Weights of a small GPT-style language model, trained from scratch on English Wikipedia.
Size: width 192, vocabulary 2048, 6.73M parameters.
Training: a variant of Adam for these matrices, 146M tokens.
Each number is 500 + 40 x the weight over its row's rms, rounded and kept within 0 to 999. Layers, rows and columns count from 0. Numbers have three digits each. The size before them is the row's rms in percent of the matrix's.

# q: layer 5 attention query, 192x192, rms 0.0975, rows 0-63, columns 128-191
# k: layer 5 attention key, 192x192, rms 0.0937, rows 0-63, columns 128-191
# v: layer 5 attention value, 192x192, rms 0.108, rows 0-35, columns 128-191
# o: layer 5 attention output (transposed), 192x192, rms 0.109, rows 0-35, columns 128-191
q0 154:442457454473501499470496563557504527519495532500435531540515481500433545486563469462459475405530486494468535493448457556505466478497540484491482581519467490481544546488572487509478509505489497
k0 106:493507522514519472587506476566495571513489502503474486408536479405458484496441500531564549482489421509470446496522582464461502564513493495513549544558416490441460538519509487434497462519535456
q1 192:549471509508479504454510587558431526481510559585491489478517545473453557506448475501519423428452505508461509479476458517515519560538573514495486536520516477466503535494536487523454535475519493
k1 104:433492489517517479502432468520435515457493498461491448533490413418445475449519516489451503475503375473498473509523508508485473569495539522565497603524406472479472534478519510540500517592529507
q2 103:488477471504535538463474528473492483518525443465535542474508469545536514545563471507423521533510463535573476503466526484495499528442487444549502493479553544453495491508522492417593492523515525
k2 113:559551529479519503517553584540547542485498531493472501469496536572445570518465470471559499421501590475489544476542448497524506448548537513442470485499510476485534525486535460571450554440527539
q3 104:455425407532544509460456544534570483518538462453532471505515481567511475472601525544583482497551462547557458538514559567498423504452437527458491452527582600474506545421535503449551495531517497
k3 106:496542530491566502482476434516544516447454465452577482388551545489508461530488534486506548543444530543511446508486569497493452474488430417465545498568505532483425476511429546457513479500527439
q4 125:528517491507524486507510483448496520432493462540590477472512500504531480537408481498548470538420499470486468450509523462536526555507493456486518441504423473452453485535445492499499474540521502
k4 123:578481540551534581519548456451535499501476467494588517493476517506535434498461498496486586504503531533498504564546454522517508457492389504482463405486524540565524482504441479455553502446520528
q5 120:496474471472495476578488525561472478560490509542452448502507525482442541450516500477438551449576514526454485537506563525483488558520527518498448578556491521530524510467549547515540509505498551
k5 124:526509485438516532495477589597515559524531466539458514455536511480444489477487474506486508393534524505493488518538536546534476451561539470455504525563489475488477498485529505489546545501523487
q6 095:542558486453533443597454513544444562463509522523460480501452470521446479416488422498479507503517456497565441448495559514566480567582529466464491496546516538461540405518483574517477490490498460
k6 088:491469422450547460477393588541599499599542568512521555477513500487491518509495510509483518455574543485478514571546479483490529416568489498471516528497508503489474547467491518555493583476503515
q7 094:449500526495431454504506421477491492537491510486543506511527456437527461598490476527503476504468463512486573541404484500449517541537471507421470504533473572484415526510473580490447529555558477
k7 089:485494477542488447480462566528535457547496496518534502480495546419507538489523535514473506433494538514500486552543484496507440464480411542481519552481551523480524550458576543597549474408471539
q8 112:500477536520548542484448535527540502539472538498407550469430529537496526498521461503463504467568425491437504516469475506530457474478473436496465487495482545527528522432542514554518535446452489
k8 098:499495434564513451483519559553530497475494507553486493491508566455482480490474493503532552414521483499495464458476553504527467555532575525567491508527492428484499550468467462534547512487475495
q9 098:498512442515496572499507524470513511575461484536574512488518509483458477478531497471495498473546563466540402513579579505466455476574504530419449490461447595473517521524466509522454508519516452
k9 101:527522525507491493527506461462489510517444517489540472462520494471476519517501551565463540556469526468505542439518453475523514587476482433507526553462465497442440470561472588417500517534500464
q10 100:484544514520454527523500491465500513554519553530473537494487475499457475469527517497548499502515565452498468486472508453462543489524495603511531456472398460458583462496478444426534462488526593
k10 097:429522525445453558476512485457506482521511502482486462526445418507542535554508482506536507520436465543478487533476534445481570464486491455443467525469456521519469461541459498453463486506580432
q11 119:522529505482554503448549538522522492479474566549573546477501539464491462496464476445461554522535502428489469546535470471482563495451440456580480399454435521537479549529520482481553491523459548
k11 108:563522559459518533504570507466504479545499527457506550516502518531526478520417492467532496520538511510505526525540538486490540531577479443483465476473447535535422432479471499456520468490472488
q12 095:463442381479471535459482516468550447448483498509532530518456564524490512460484537503554551458566481455477459586532520476487465507550527512438503457529460481522472553458532496570551540554462515
k12 088:512433533454505538466477540462459562589471478582497470498548466532487467536509483485469498443511560519502583429463462572534488532526431452531512484492516523536529481510399502384547478536485475
q13 097:506501527546547447505549446526489518512446491492560485483460523437565490474489530494530439507360531500490496540516523517480456522527493490507506488460585545519497479495476502489441506424485417
k13 087:554510438477426516577522518464542492520511495479501536497496506507513453480452531502518493533484525510470495474478405510432469558464516480508525423483477544485418467490481581525533475470496558
q14 099:574518552491519538592531514488564456487520507458519479517569548531507454465442406461508469496516571493451524495457523559436496500590466502493443567505414578497465466513478494500494531484567547
k14 095:433553491514518461496458468516508498460509487453511422521441398464441547480515485543449492452440471497522554553572495532507477474489551491549507526485466512518478467483534488510580472444490487
q15 092:501517435511500525525460487479475486564531572482416519528471450467477453483494449446532525482558508420523451513442578514547516545537528519423507460479411482519522530476517523538540530533558459
k15 095:443458454449521447517395519503490526618500526547513455528454540489548550576529530532516444472486555505474531455438451492484543488491448442453534553439527505491527542520506507480556531493441487
q16 091:496548523463510544564429424524562517541470512441501529460547514549538438466510471516476610484546459454514489515535573491487546462500464497472532504460446489472501540461508495497540482476444500
k16 236:507456461500478492478461596555485514514513533565470492580510499530486522506508471452447411428528534513485548479451450519500494506521538530521469545478481471497536497470560480562481545513450579
q17 094:495451459512520547470443587551536484578499506516496532483582510572489479516602475505506492449550415556518460477468564495498497524451524466472473490445509533433544577504557460432566529535498507
k17 267:503474489490472528462515581572482521497490542540465497462550530496442540473449481495495456379518511495469498460481476504541487501531554488463492550465502499467520538468555513534486524489506521
q18 185:485515486533501483521496419429479497487474439419510509508452504505546498517493556518500586575525512466487503554450493500507496472489457484497479444525504522496517462478430548455556427520514470
k18 160:537509489483511504531497475414515483518528468503495482545485509550591488496512486478496537596509532488510532503534488462491536499450461533515480446472548499521517425540452486504587453514502505
q19 197:463511492508551500483497432440509488467481445391533484505457511527564476490562529517508523578505493496494523581478519527495473471462440478489485489513547550508506463490455542490559439506504444
k19 268:497522508497510487524508420418502465484503464462514489535472479526554473506504520484511531659502494494520501527551517494487505500466435497548496441504509509534495473530478502489541467535489508
q20 122:458518486497509520497507447451478481487486527415558489497417470519534468529493493512501614563462432470533522516493472456511543505471483471515503446535441519449491486494467635433531452525538482
k20 118:526485473497476466495535448423489448537518476565521501543493520531560497484527478492465531639509501482532516454526482506505515522454467547506496447453532519513517432545498497527549453501488488
q21 110:514529473528490540528536522511451499483509488606552494471500436485482468555410445461530479508503546492542449422540526477470604548525510524533504450453426492478443543495478474437468483466518508
k21 085:555469531474563516515499450493473519550576467506559494525492459531520514516479492534480563568497460484506506524548454468471514482459412426512479465454516492526519510523514573474506513509533469
q22 113:521558562553509473516534465459462509466490526506575518477483499515515502441465499484565430527447482481518484497530477495464541503492473426527498450442573459508524439523468429491500517388486510
k22 095:516503521514419539476540408434560496504520505527431467568476439560555515546480524497523462573464489522511534467487485446517549518446535464532456470440427552475500498499467512473489443542502498
q23 118:544580531553535512471545512516587452477518524507597547473498552552525461554472486542541446507538541534514450455542493505454546465508456451539505413453497525524484486478444455449506425434491510
k23 127:517565491587523491535541405459491446438494501479515499488445453529489492460505513448512532558460494441538545524501481457530525546455494478534468478535487505548511435457449527506501484517555480
q24 102:516547475489459511472433524475489531497562495514522564458475497483518480525450434495522533503523463382509477560482476464471591492545482497462445434455455464522516536515519521443573459540513506
k24 087:518486486465510502477463482469497480530528529507459465505495513463519495516412526510452447426566496445497558532501463466518525531466419403516492453457511529577549539514512485525572547451478508
q25 107:484469489463435550521476508485510549492499433496509535524493477459503516576496541557486591530513494475506521519438435492511574467493427621515535500500524536472439523529547524503522553566446529
k25 105:470436510403472576486507518495480455490517471536445455533529497522539499516522545492534493509529449545512421461512571432409495465446484464503465522456528579461529469557500551514555537574444512
q26 117:421534518469498558539432544543531500497513544530507525499507493482414531497528455512482455499577506503466510636496491510561487458522456564482402539489541575556533564501576488526533521494483528
k26 083:439501468444563430474489479540523510491491569535399472439476456449485469546482508516536534411470502495558454518548577516494527544492449416557492508528440461390501498483491546491527562553452547
q27 096:525530482525493494477501537541531468484473458603535520414553501491488472545415492529445533509514544497548493515513523491449593513534510509539481441498455539525424555529490581461483526511448521
k27 092:530542507496515523489536465441460438514508502529546511497526511550496477499477531488475601554513489518545505545564479479445524508504475500558521485498549468479504457470492570375539522503512513
q28 093:535530503483477553515474508578512554460485494498571440421466460495525476486497537520478485528459510536565448432498471525496492506460444502524464480522546464446486521480482586451457485480429469
k28 097:521560470528487513486481435524524441438560537516542483521496503534481503490525478560461572593558462462529478491565499535490486526521508481527459474535508484512532527494469536517492455520482499
q29 084:443490450465530487522493491503520533460498519482436438481471503461563507532521462528492478438507571481477517486506516560538472558447466429481511510556466455519420597475510557521475537502527487
k29 084:483495457525526507521504505538465536463507414582536497490559570542441505466526507541516575498508456450533445485542476525538478520469538533484505510497509525465588540546493514492500463479498551
q30 092:600572555500519487516535473539474474514489502488509509489489475558489437427511449496525460502453480510526516436485552472535497528583534487482491477481538496490523399534461485483475469425545410
k30 078:512426466462460448482507491458532454538495560488516512539460500468506575548536463521463419514488523453529540499454417504515527497528532568504534510515501519535455535532470508525431472458532475
q31 096:510583527473513503465523489546447542438459504480542508536508499487511489433574503515557422515494462532533537509523451517541448476509513434486459501553625603521578417454491463466496511457482467
k31 096:488393500469464454468551469512535459561519604478402499500492496452528527529467532427463406498484474460479489470502521537508459509545482502520540554502493477480441529488551482529488489499526519
q32 098:486536559531530468579506502459495462468498555515481462487453470483469531503507513517581465482518543441464446483543527502526522530476494501421492446503449520505496589461532425522495504451514529
k32 089:458469493457502545477505471493565543522439443572480505441532464505551514488502499538515538516495483534559455494514508495498500517501480494471506433464439477511476492621470485505504473476456471
q33 093:435541493464506528451548481472499497501487502516559518490620505500539488525564522523492474526459510622556534506470479561513512478476515487444482542534574576443485553429507480447426491514492437
k33 090:499514496530457523502546476527520445452473464516501565482495535563416502457500513482484476583410454487531483455533468538498445456519430505530515497506517472487504559544635551480447504540518540
q34 105:553551530574464506495567496377531446542477498525580488513511562471533500528428552510551563532437519426507417468526502496401515518528525513497547462501495487478494423541427516527446516497528481
k34 105:512483492506438539531490411431496468469505526485505504534462476528525505495505548499488511602484529547522538408441411449536570519489509506478495493402530531490494420533504512476511451510498493
q35 102:464493496481494484429506540451499505510562524595536566534492552464473471564538510480552417494528536450527483534504464491612473438514494489500533463482469531450498528553451447486520473564416484
k35 099:453503505486511512540495481402532509507436523393460539505534461510471472489483574457571512552441468492495526459473530434431550524516459429481483513441521506537555475501489473481506539447508501
q36 104:487487551497536453474507513481507482396500519483494633518462502554501504551485433512549556509492491543472514514488490500538552478491482523502504431490530551521486541456523477467555535420477502
k36 092:488470499479514549495513506463525507519501429542450507495518503554503490469448504439531496446579516448500579545492489516475525521483468465552491474508394489574555485489496501522543514540500529
q37 091:519550430528512513469476514508508530562499505504470476505501508474489510471506487445445508501465506463488531555500520487557498459547499451497502494461438534521507462541442484511488464471541450
k37 090:521488491503539470510504509456472447549471582430555561510470509471485498583481509535502448552503550457482512515493459475458531513544449493486508451496488508455448476455523556479470551468492514
q38 085:502461477511457470409502456537467518476470432457474511503524493530524538541467506486453501525473419548464571458510484504447407484533566615535517480525558507541519482514527501548548498504564462
k38 077:511535536522506516487498546468449520533551528465474507498502450511500525558504414543466471482454485524461539544426496464470521433575445542547507497532537486500554551453484519473504427527463522
q39 089:553488567494477463511530469470428530535478479481472482469510557490493500463515515522507570497480548462560533448553537518424466455628507499441426469467558470470494494408496479567488531524470500
k39 086:588512511498505523504461506505560464551479484553460532480496460469526537449469493507448441443477551470495526502431440497544459526413532499580562505486564492461423481565493465509515594456459489
q40 097:523519424469492598520488472464513499513478478517565502520454490470515521550440523438549563531493445568469454487558520448521508564552517580478491425493517509460488525538498545447461485576537557
k40 100:461516540505510491524520430516444506552535458534514468509478535490535465509593501502507605542555463506555502468483502552517539496479509512474504421477510458529495425469544488516523477509462470
q41 106:511514462569431496536527492432492494477480511505522490514495595490490502532479499476502496516465431452456462517452473438494526460480506487472533527470427491442510466462468569567483529472477427
k41 103:506474530525453458462549520403562482570484550535560546528481411481530468478471495515468539575498458499492519428553458471500507502543401475503484524420541562524577482537503481514459463488541497
q42 106:485414525457532492458506468503488515523500471468435523523543492494539518472588454482453458478467485536485575534434477601509483441488526495451437584585549550460476476500530508503530521515495527
k42 109:426457498531490456483488561537483502500473499525451443543512487505404531436512527496486458401522474499484523542475511515473484470534500514528519549487503470512531640531548463512507498484458511
q43 093:509463520522541514479512463515518467529460469459467380529543480499472456452552508551453538506518525456518501473541523593419484543517520475531447567483466432489452423429497514445498506553461584
k43 095:505498474447490508552513459531462427505528514546532424526539498477519571411548448495491474496490557583474434461472508547565482527530513484479507509528580531490452513550505503455483493435531483
q44 098:507498543555444562485548475470482433501512476477474463453542549514517549488509481573519477510463472467487428430517453529394484525467517522474512533481562504528539401506489456502524492442634449
k44 088:458509490514475506538436483513504505455526522550490495518427419517524531491490483494498558546448441520482584463515491485513532445514501457549509450438491394531549541523551439477528440557507547
q45 096:543540470537520549504464527500584475446518485473552527465497474519529483591441483524641471523490548482505437561484466491546557487504448575498522485445462530523425559533492532525507504529475523
k45 088:443433515478506506499578515413462503497466475574507467568478489513541511524461477526533473524435462495486528462497450463462535575480469478539472466428519553541559432536469492528527502546512495
q46 102:514509534491518499530473515551575483557549544515457580485525468497491520522495510510493456470540498559527504481464482505438539495457472454541459499432428457543546526530539454458593510429409549
k46 090:503569424506501466530494456503426457404549513353520443500397474517488459510469449490511524462465446480507542556534539471538511493475549466468444498596432445476545544437473516495486509528525489
q47 102:455461441458542529423515454470521534529484465491517513495578466492485534476515519434373537498424512566492525535473529497537500492488519476506540536473505482483496540511535474450467500537500514
k47 093:547597499552505527554513510487478511484507457494591566511517583511499514465514491536540504509509542528502482570460481543458458487506483533464522497503513500455481511488529564492481531509483531
q48 087:578512578526542480529524476523524374494493485469449462482534562453530476393460479473588473518507475422498454521529520552431489501537499518473459566486486475480479502496479501552492531506551507
k48 091:466487450471488479526458515531515523553521492497494494554462423421503524514471443511513510509477507617527596395523460520516567464491568479492559496436513462520459522557525493473497480451436516
q49 086:411513485465554474540557482488496490554498573472582459507518506473500498470540461480477445518501480531504522574513475521442549583517534420460424539503514531515496482461474491442504504514518561
k49 070:470446504531490455544436498536577497488487467504473521455485488497462463405540545500524518490460488471551598509530520549556458445480497453480533531494466588473506443493594499522536501466519495
q50 109:547561532501533465528544513444503479470500517475593495492505524535525480397469451488519530522464509463474401486529494487469525520450450377489524493494492554559484451523478486467533479409533470
k50 090:509454485489478525508559493486527519485498478457513517514489521541480507476431449497429424490573507486477595507560489543527461490566533513510467435470434497589435488514513466511518464486510500
q51 087:519475486499514538572487461540592526538490514441429539548536491545519534496541492527566592454569463511469538516451523489488389519489443558482504557550457533411513422445544537547488511526529524
k51 084:453488562466514474535525486565495507562516471522502487507491497486512517504560470462583486485453498490479426445460494538524470466508533545504493537542582519517539510492488459453548493466514479
q52 097:491545474502425523470475520522501476492480435618526534488489497479473479510483538492499484464586436457501519509486488483477488469609538506485516448487473528481493502509480511501502477591482535
k52 094:462479484508495481477462461502562480537489557493468475464560538459498444567516576431456495492536519567555482460471517403471511503484422433509551532437565524439445519457437580462485510457521498
q53 101:461531491541547479467531533478504480569495488582470508523493451516495540479554510470536376509468436552469498525538490491576455460459547467446509456494505501516594531513472498450465508426468444
k53 096:512518460537454491505492493500469592535471586462498463483470520398517456543527544526486569519544505513499531424462510539460507546429402474432470511500503423567531511485567495528473466537486433
q54 108:459510474486493508517521509474513478506470476531521537520473566510475468560393498477517574514560452504454534439523517458435575511554507505526492429493427509474467525461479558488509485500505524
k54 083:594479562521486499480518551488554498519524481566536502464516435538520491495512420443536588488517491534512522529478466460557507544499503500524504470504542526511485435468441540487559551498516505
q55 113:480482502533485573492518514512519544547539481488505520508521578451489485501502523456431477486553496458418423527507503468441437536503428593487477503482483538477463530546509502565449442521545511
k55 088:469550575571497455552491550548562541449531479435509494436518449442521459488497525514582533509530464502519474583556539487468481486517543482451509515494493514493463475476450522484536546467464501
q56 103:515556593480485505532486445497499526486502558433474508484444493514490472477532493577587484495451483524506474507466473477590449470491486491519544495536573475524520461485529476529446496455507446
k56 091:516450482505516524429523469468545497445467499550468470541475528550508551543509511528551410498500517437473505415472452519541458568484556521550462452486477478514521548502462457537457498528552527
q57 100:465464476500545590491503472498556553534467465479499526479504432478509558606512502512558470550464445515494488564503465543525510553435426510543502513449495526459470510488549587536390536513445501
k57 099:530537531499460414483494537518441498430465498550514413552492481533525471418537518493571537553477424510426457427542539480476504536509458482530480474498522467504530564483555509566514509594477505
q58 097:476569494475553516556445533586495513564511473500515525472433521504441498481491501474509433502544546469566523564487499471528469540525526488544412511479499520533495531497530473543461529513518509
k58 098:523527496508507387520500512511568520470497534511468508509453444479532475521492497468511488492450414472549470509553484515498526482392507468545538505495450444414453503479474526557501575482445514
q59 091:508483585455516494497450441555475472461568459436378510532473506511508479520551478494562413501407483529535520501430459552509471469548541535543464521413546459519531545519508525515509521454468448
k59 090:501560418468467503513442552506494528536468498549502474545417393435430536526501453532534469457526530531537536465502484527448473452403454502532508481506472490576493598531525480596453518477436564
q60 109:427467512526547416446474463513448518516447504470427484542493554543511508537528506497422467489443496531459552466432456542505469467485514462459507545500500478483504522477507484515543562495487427
k60 101:511424498571493512504561569456486457515515532506535578469553552457443513468518439480522470488471507460517524544474471538563447528540521572523513550523514517474553566411513505481505492501511568
q61 096:493509472516506563504510527522468533495511558466499555462463503512500468596512453484485497530505527460514501532491475499466559509544500519572489477444461474532563524443467566483565474469494473
k61 092:479566521477483458478497551422464511525501554491448514556414387553498493507469485500492497559445440414430489469529483455453590513487453490545486525462529511556529466505546450543459473485531529
q62 098:446436515611530525421502499548446455485434477492450517465483564454486492492545540543417451497483475520518516520491432521548449409512476536563452530454551485522540636502495507555529548537451483
k62 091:513468514525486489528531489440456488523483583529420542522514474444499467493438475463532531505485479531483552425533515539496523600437476430575507535525522418481531584501529484476522540515439545
q63 093:467454434538499545533447482546494502577483497465456537509523437532493553580536503537507506485523497545534502463464570529540421554538563535530535576537490510524514557403525498516523494584521481
k63 090:428502522498514449533524457497484525501551497516478446466498518529537450450576472484494496467433490482429454456448426486528477531537461559508536552538584427417541515486508451436557513481540513
v0 090:474538508575542453514538470512501503523497500501524538536513420440521583544511454472483531485455434515541456476530453498482483518499571518498525487514463497409481491466487513513473529490587502
o0 092:495420537461426494409536520449486591502538531575487546485503418482435551515541530461415544453541465457449504499540478455574512517425504553471523493501536525437438506490520474488488454496486504
v1 106:491542523539486560444499484551474493462520491516530516503465538538480515533579504527469502545505512519524457479457566525404411520482553486471525493500470488534394531431539454530469467570462473
o1 105:472516473556511538541447465537468468486475513534508560394517507516496499468550416499517566589510462543528480434547470529510482485561576590449476489448522457495570611441486495487566451575509484
v2 116:465483450439487575468485473518520528414462456444446628568542518497524429423543448568445488497545525537558524454516473530436472516451517476516501455525558447482428477557463505499518495481483485
o2 116:456575503547481514531558439541442563509470523454448488387503474548516491527467444468485538576484510459495510476537400458569507497599467511506512456507534536533560460519520484551518517473536534
v3 098:550452536551451511465496534463518529480492454569514497412553514538531474481492513492558497474542496482480544537475511456554492444458542434461562486495468486459461481516470525515441481461505470
o3 100:464527443518549536497438481489527473403437406496500552542550508463604484543517474467556481424453454538524511510459452530516464422457556467514516509507536467471568460514469504467484472525482473
v4 106:513439597539531445518466514527524423516497525467553463483494473481484528499523467502537512489479490467484490560456545459535485398583469497489567571525436597515544485440485483470501526464518519
o4 104:579473497460530519445489546512516491455508501498586523542468449479434472565511512573515515404479496485584539545468608463426482465497548551426600533504581528494460480447538509484507467452522478
v5 115:558525481465515431501448492433565528522507452509468472503578405484562522513493486435451492490499493473600482502488474530504508491480499477494468524521547471491498484521465478539494515383498535
o5 111:510541501525511498460486529441505535524547533559444546524501419485542542484506539417487484553569479540422502537517406470571502492496523530495476432460493521505579446575511454500476538518567434
v6 103:553467485536474530486562513509448522551468601555524481429409439497471467491475426500564567470538481520535443529485532478554531548467537503503537487454473507525476501497464546525488527482517512
o6 108:501383505484461506481512473486438422496516468509541529622469565499502425472579463517563437501478527488478521492453489538447499533396457474510565498576459467490489466456504460492467513471442436
v7 099:512453423435534465476564455512533460440526492478481467497421512495555433444509431534496472507497474515522585362494501492493493486509523517484546488556530514498549493560446515529482461510473518
o7 097:519562475506488505494524497616446556450502518497494438418544483453524502457452487522490515512515579499549473526573545532513518474541556484527448457542558504462538543516469468541493524482514485
v8 105:489468545508460549467461543514506507542531448470510520473507560481510536472521534505501493500488500521460539524491554455508514431571506555443482496591494510540484439446493566412509447518581406
o8 100:482478466463569525457455519549478512491505423464506470485456486518521473516485498575593514486503483535465548502497490527488488465498490544444468498512581527497476434456519508483547477552549519
v9 108:485465550490451449517515479509435492495559524476527545466511554529526459453478476482554439509487512544477493489462516451416434432476514469482640444512459508434383572527454459559483512390530510
o9 106:444466516505469467423472552485467552479541577512463500490509502534498472529494484535505463571472502526442541462422474543591525477621502550558533445523523573469436505524481505559406520414461443
v10 105:498556455498508531523484485535548529567581524499518563470514511544526538494536520517552480464507557487491489460490505548514462547505481468479509509463525481554511534496516524510537484456437463
o10 107:458519484534518494607463525454513473499587519520560494563597531526571463480520454501567469457520447530472526500461535526524534481410490488503485513489454489562548519563467500566509564538507507
v11 105:502514563529439512506512522535466431470478492498561445481486564514499458496532526454464529487598542450428471572461517459474480514484480440511531448525481542483518467486455443488498486552507486
o11 104:444400471519499522492477546510501431518469426424483496498460566550476460498513453498546465627429533532543472496485451503472464464595509503513485594455510545482543448457487566448473506483536454
v12 110:470479473407497561512497485512530520469481503465515474428533508554517490545529469429522507485463521572588515517461477459446586485478537541455483472563510524555481572498440504469542487455457429
o12 108:477514538428471492452556469522445441471597575526540494504496445513505518550534477478518451586575485563453560519515495507486461538539482480438545437458486533457503510526536462519476506510480445
v13 101:573419495447459479529529520478563485508482456568508571502483501517498440437523568538486468477522475486521616471492474483521544492474465419535566450431552532562602518563466523489566557475381470
o13 104:468508522542506525554522484483477431480409468495544470580489491525557482506537539467522457489436463558493533547528472503504470484443503442487486498505529504578532487544498517499474591420499490
v14 097:452532510554515455518542484495453526611451526567527571485557493410532504484467477533495487489501516501490474507491440484520565500502492575504489534505465513444483486470483585467535473432601484
o14 107:424503514450527544480506463512472530513505495502459515640596518499489508456542513489519507396440498491510498468449492528507514515293514583467471507527530510473485466503509488465528446524466485
v15 113:539520495513523521553529510539583528534516597496609513537490455557507502529433462476553511501470519540487498457479491477446449544488465504507519480458548482596467528511517462478558552484489478
o15 112:501419536518448451479507535459487495535594534521578492533523547472485431509542420456476486490514457510405515484522539461562461532433464500501479515489452541578443499504510501578467543525464515
v16 109:529495425517511559507421506449492503526465486497445505491482455475460507496484534510453506493557570481464490524479519505453412556499454538578519502413473405467493596513544504542498531500447545
o16 104:551492503568498517552453412395505454538524543503465487521470499544473547506511553442533462476541520465502477479451421419470517508490463511565555492459433489512480538496480510521486567470538543
v17 081:465468494520508488494486505569501443411475477462467517538495593558503522580541556523545479549448582450392484516536537511602567475540504533500483549559511470534483470473513518495529504525499496
o17 097:517497524501511505481515530538511471488463464492491522340451452506487533546484521483479508628457495459507535473482556502458530533735487483505505554491546489474495527438501504458546489511533548
v18 101:399510478585477527502523491487443449472475460539544558543486572536497577514552577437494486527492552546474496498514456525487461510475456479491537482491472436502482495494527482493421483522489521
o18 112:479556498504511541510489503464544451476458512516482504323392452512478555530485529465493539594507443508541491480476463451453551505725499519551467553486500483484480514502478541477517454502503537
v19 116:485541498558495475481562499527493483553492483494521539439418512456520452519538482513514565482427443543571593528504439493526466486505461530541529462449573510532535449529495482478491500520448458
o19 112:478484529463448498515551495544495494419452484540502531453403417510476447483527473491523527496524442527529517515558474530438427496519488478466448488502538497555522486511468563515497520495426507
v20 136:429542560543464440576535493474468503534520547499461523452490458422464503501468495435588530512469487472576502506587496464495467527528532512539529463551469454461452481372496477561451509472574535
o20 128:455457519430445536495508501493409545492515527548460518536500447430524513516507595439481560512505509452502521407505458518488448540363444520509508500592501550474507459494480525576404464545451488
v21 111:494489498474550449550509480481517476448489511469525503512509537518514429491406418465554516510497545521476497437534424514556457432525465482491455471574453479452579539501440590474500529488552497
o21 110:485515558411513519459563490552456542478500496484456464560503506444504473492428589452513539529487549475504493535508484511512496503518466447527491501565522512492561426484502509527381477472500501
v22 090:524484523462465535527494457451418481515466506491502549488513523475491454479550599573451484505559502463523426480475497531490494571527495506529508515470539532482536507468522490525532503500503510
o22 096:470491476517476508602538507520437516550427498489457459611503499560554479426480541521468483553537515530543534457515453524497508505339506537462490492514524477527515513489507539446562587427531476
v23 099:540496564494448533472541478526568451480468486496486454474601467600486535536496510556479528508490475412431492473489507548504492582511519506529424502551523506457475519515519521445504449528538496
o23 105:557564494514489480504507504513557574472470430507513514496512533501528518544458527491434488447496522444542468480476543507510489454466490535549538521454521503534535527533479496464541509561532518
v24 116:596512458485467428483511478515436498484507475532510482573508475475504456460431435507419478508539578442513519485448473561521448489454509506497495517555433550506475572463476477506544490451429498
o24 115:488526550521480502453478518450494485542534528495431565533576522531491517463481540523474503557502541540453504506526396558577497458479602608485508448415523534505541518577532510474426514482500442
v25 099:454478417504479478478498488519468506535469493533500613594457513514505500483554535523446433491515599532517533462494499565530499515528445496508553564452595545578539473491508473510483507507461506
o25 098:447570499515511554556470557454507506518507541489567479369488470552472499556460472521502494474531479499533568495518553422496550536559491556476535528520521527517453528519517520557572539426528568
v26 100:436569530471494427500498513540477481488587517493524467515397523467507483515482485429544493500453444535513487503557489542490509433566444466546437489476461553491574475406509458542443539581445562
o26 103:490452482461484470483524549545515494560518508452530457581516512461489490445446537513540510582494500544452448531538532524486498491431470448419460511506424536549516506475431534526390525522446468
v27 097:517499455470490494491500441512503449468480487492523463485546498471499496570486521455494504502428551569477531499474431472446529515504441476496514488493488471466554517480493562413471569604506509
o27 105:475523492482499481455489508467503493433492483484475481658460523513514514530466534418530474440534453508458476556491493465463502453382468460499503522396463517554537470472468553502493537481505511
v28 108:533479540514442496543566507486547542547493514550550508541428430473519507406452475505536480491562449450555503469497524581486457529518520495491543502451536491562431437523541520550496564480503585
o28 110:480471480519484550479454512440495497472499514508601506420532516518570487502517504483527528516480451546483514502491539485572500492414494516481511456567479470561531501531484486539441519553496482
v29 113:497502454581512545467453498479502489516517478525502559512547505570473487594558542466482526481505569555568520488492475482512433536487507544512508503399507419521500560513441515553494525466472473
o29 108:493496518508489507574496488479528469503484567541508494466441406526477543508556513463515450520565464483522463493473440456522546587625515491608536491466503510459480554490481507502507504441493533
v30 114:483480515445497485496540509505477484468487542467549542497538518495428498532509412565455542513443515476472509497527506495426440541467503524557634457525481510506480571464545430516545533516463580
o30 112:504459525540455465503435482466445502510524550566556577507545559499485478559570459568479513537467517488501492423454524489468445480412461589454536497493512502448531574484498529512513465498504486
v31 109:478474495491482458432615483509491483493475495548535496457504528517521560521592483505498543515419452564520579478528459459499578505416477494489525452493512537527495592522471444471535470445485504
o31 109:452505541485452469443559522492473483445479501593513562469400474519457499521558514519447501557474486539511527498481447510437468478604485511471508462477559509473509514530514452497560494494437485
v32 097:551494486518579491547500506487459535485431504471506497497462479469499421556406524467558508482412466513410460557463444466530469472478533507486502483548459541496460471553529560465544498513521441
o32 094:501466541474468477431488481475522469521526371490462546562478535541503448520485505427516526426445482454428512488490522477447449503509544497482481553461455524501460417486526498478452510480501509
v33 095:557486413520466548466517510494445526457450519462507519468539534574456459576506488520469470494537543516564482452475496497474483476549524484535563491559506498492452466500468576529441502560520462
o33 103:515477493508520554519451450547422495539412477469481503610536543478521490492511431499522468461520517463531451468501458525473487514350520515542492531542509508481494511407473516467486474462518470
v34 099:501477448525546519477469498498498533512488539450494406525549466496469464495436437552437567497488512479528562491499467523460554560506507545492485505522503454536544525540506611515490474494533486
o34 106:515536547493535553486430434483465469486542564482478473533540557468520485463533520516583510469571578484526474500511500508492460555354444505580483430482493459456547518479483457527480447527532465
v35 110:488488561420444578448457469480515526447499462488505550527511486462508436502521473537458469486437495538579528488447474511433475442523499457521514455470551522440448463584472428483493550433568541
o35 109:475515400527501423473530496489497606476533522518476487505489503601551454508480446551506474494489413532441509552527501479530497478398493532471554389472471566541553470503496532526482563450549504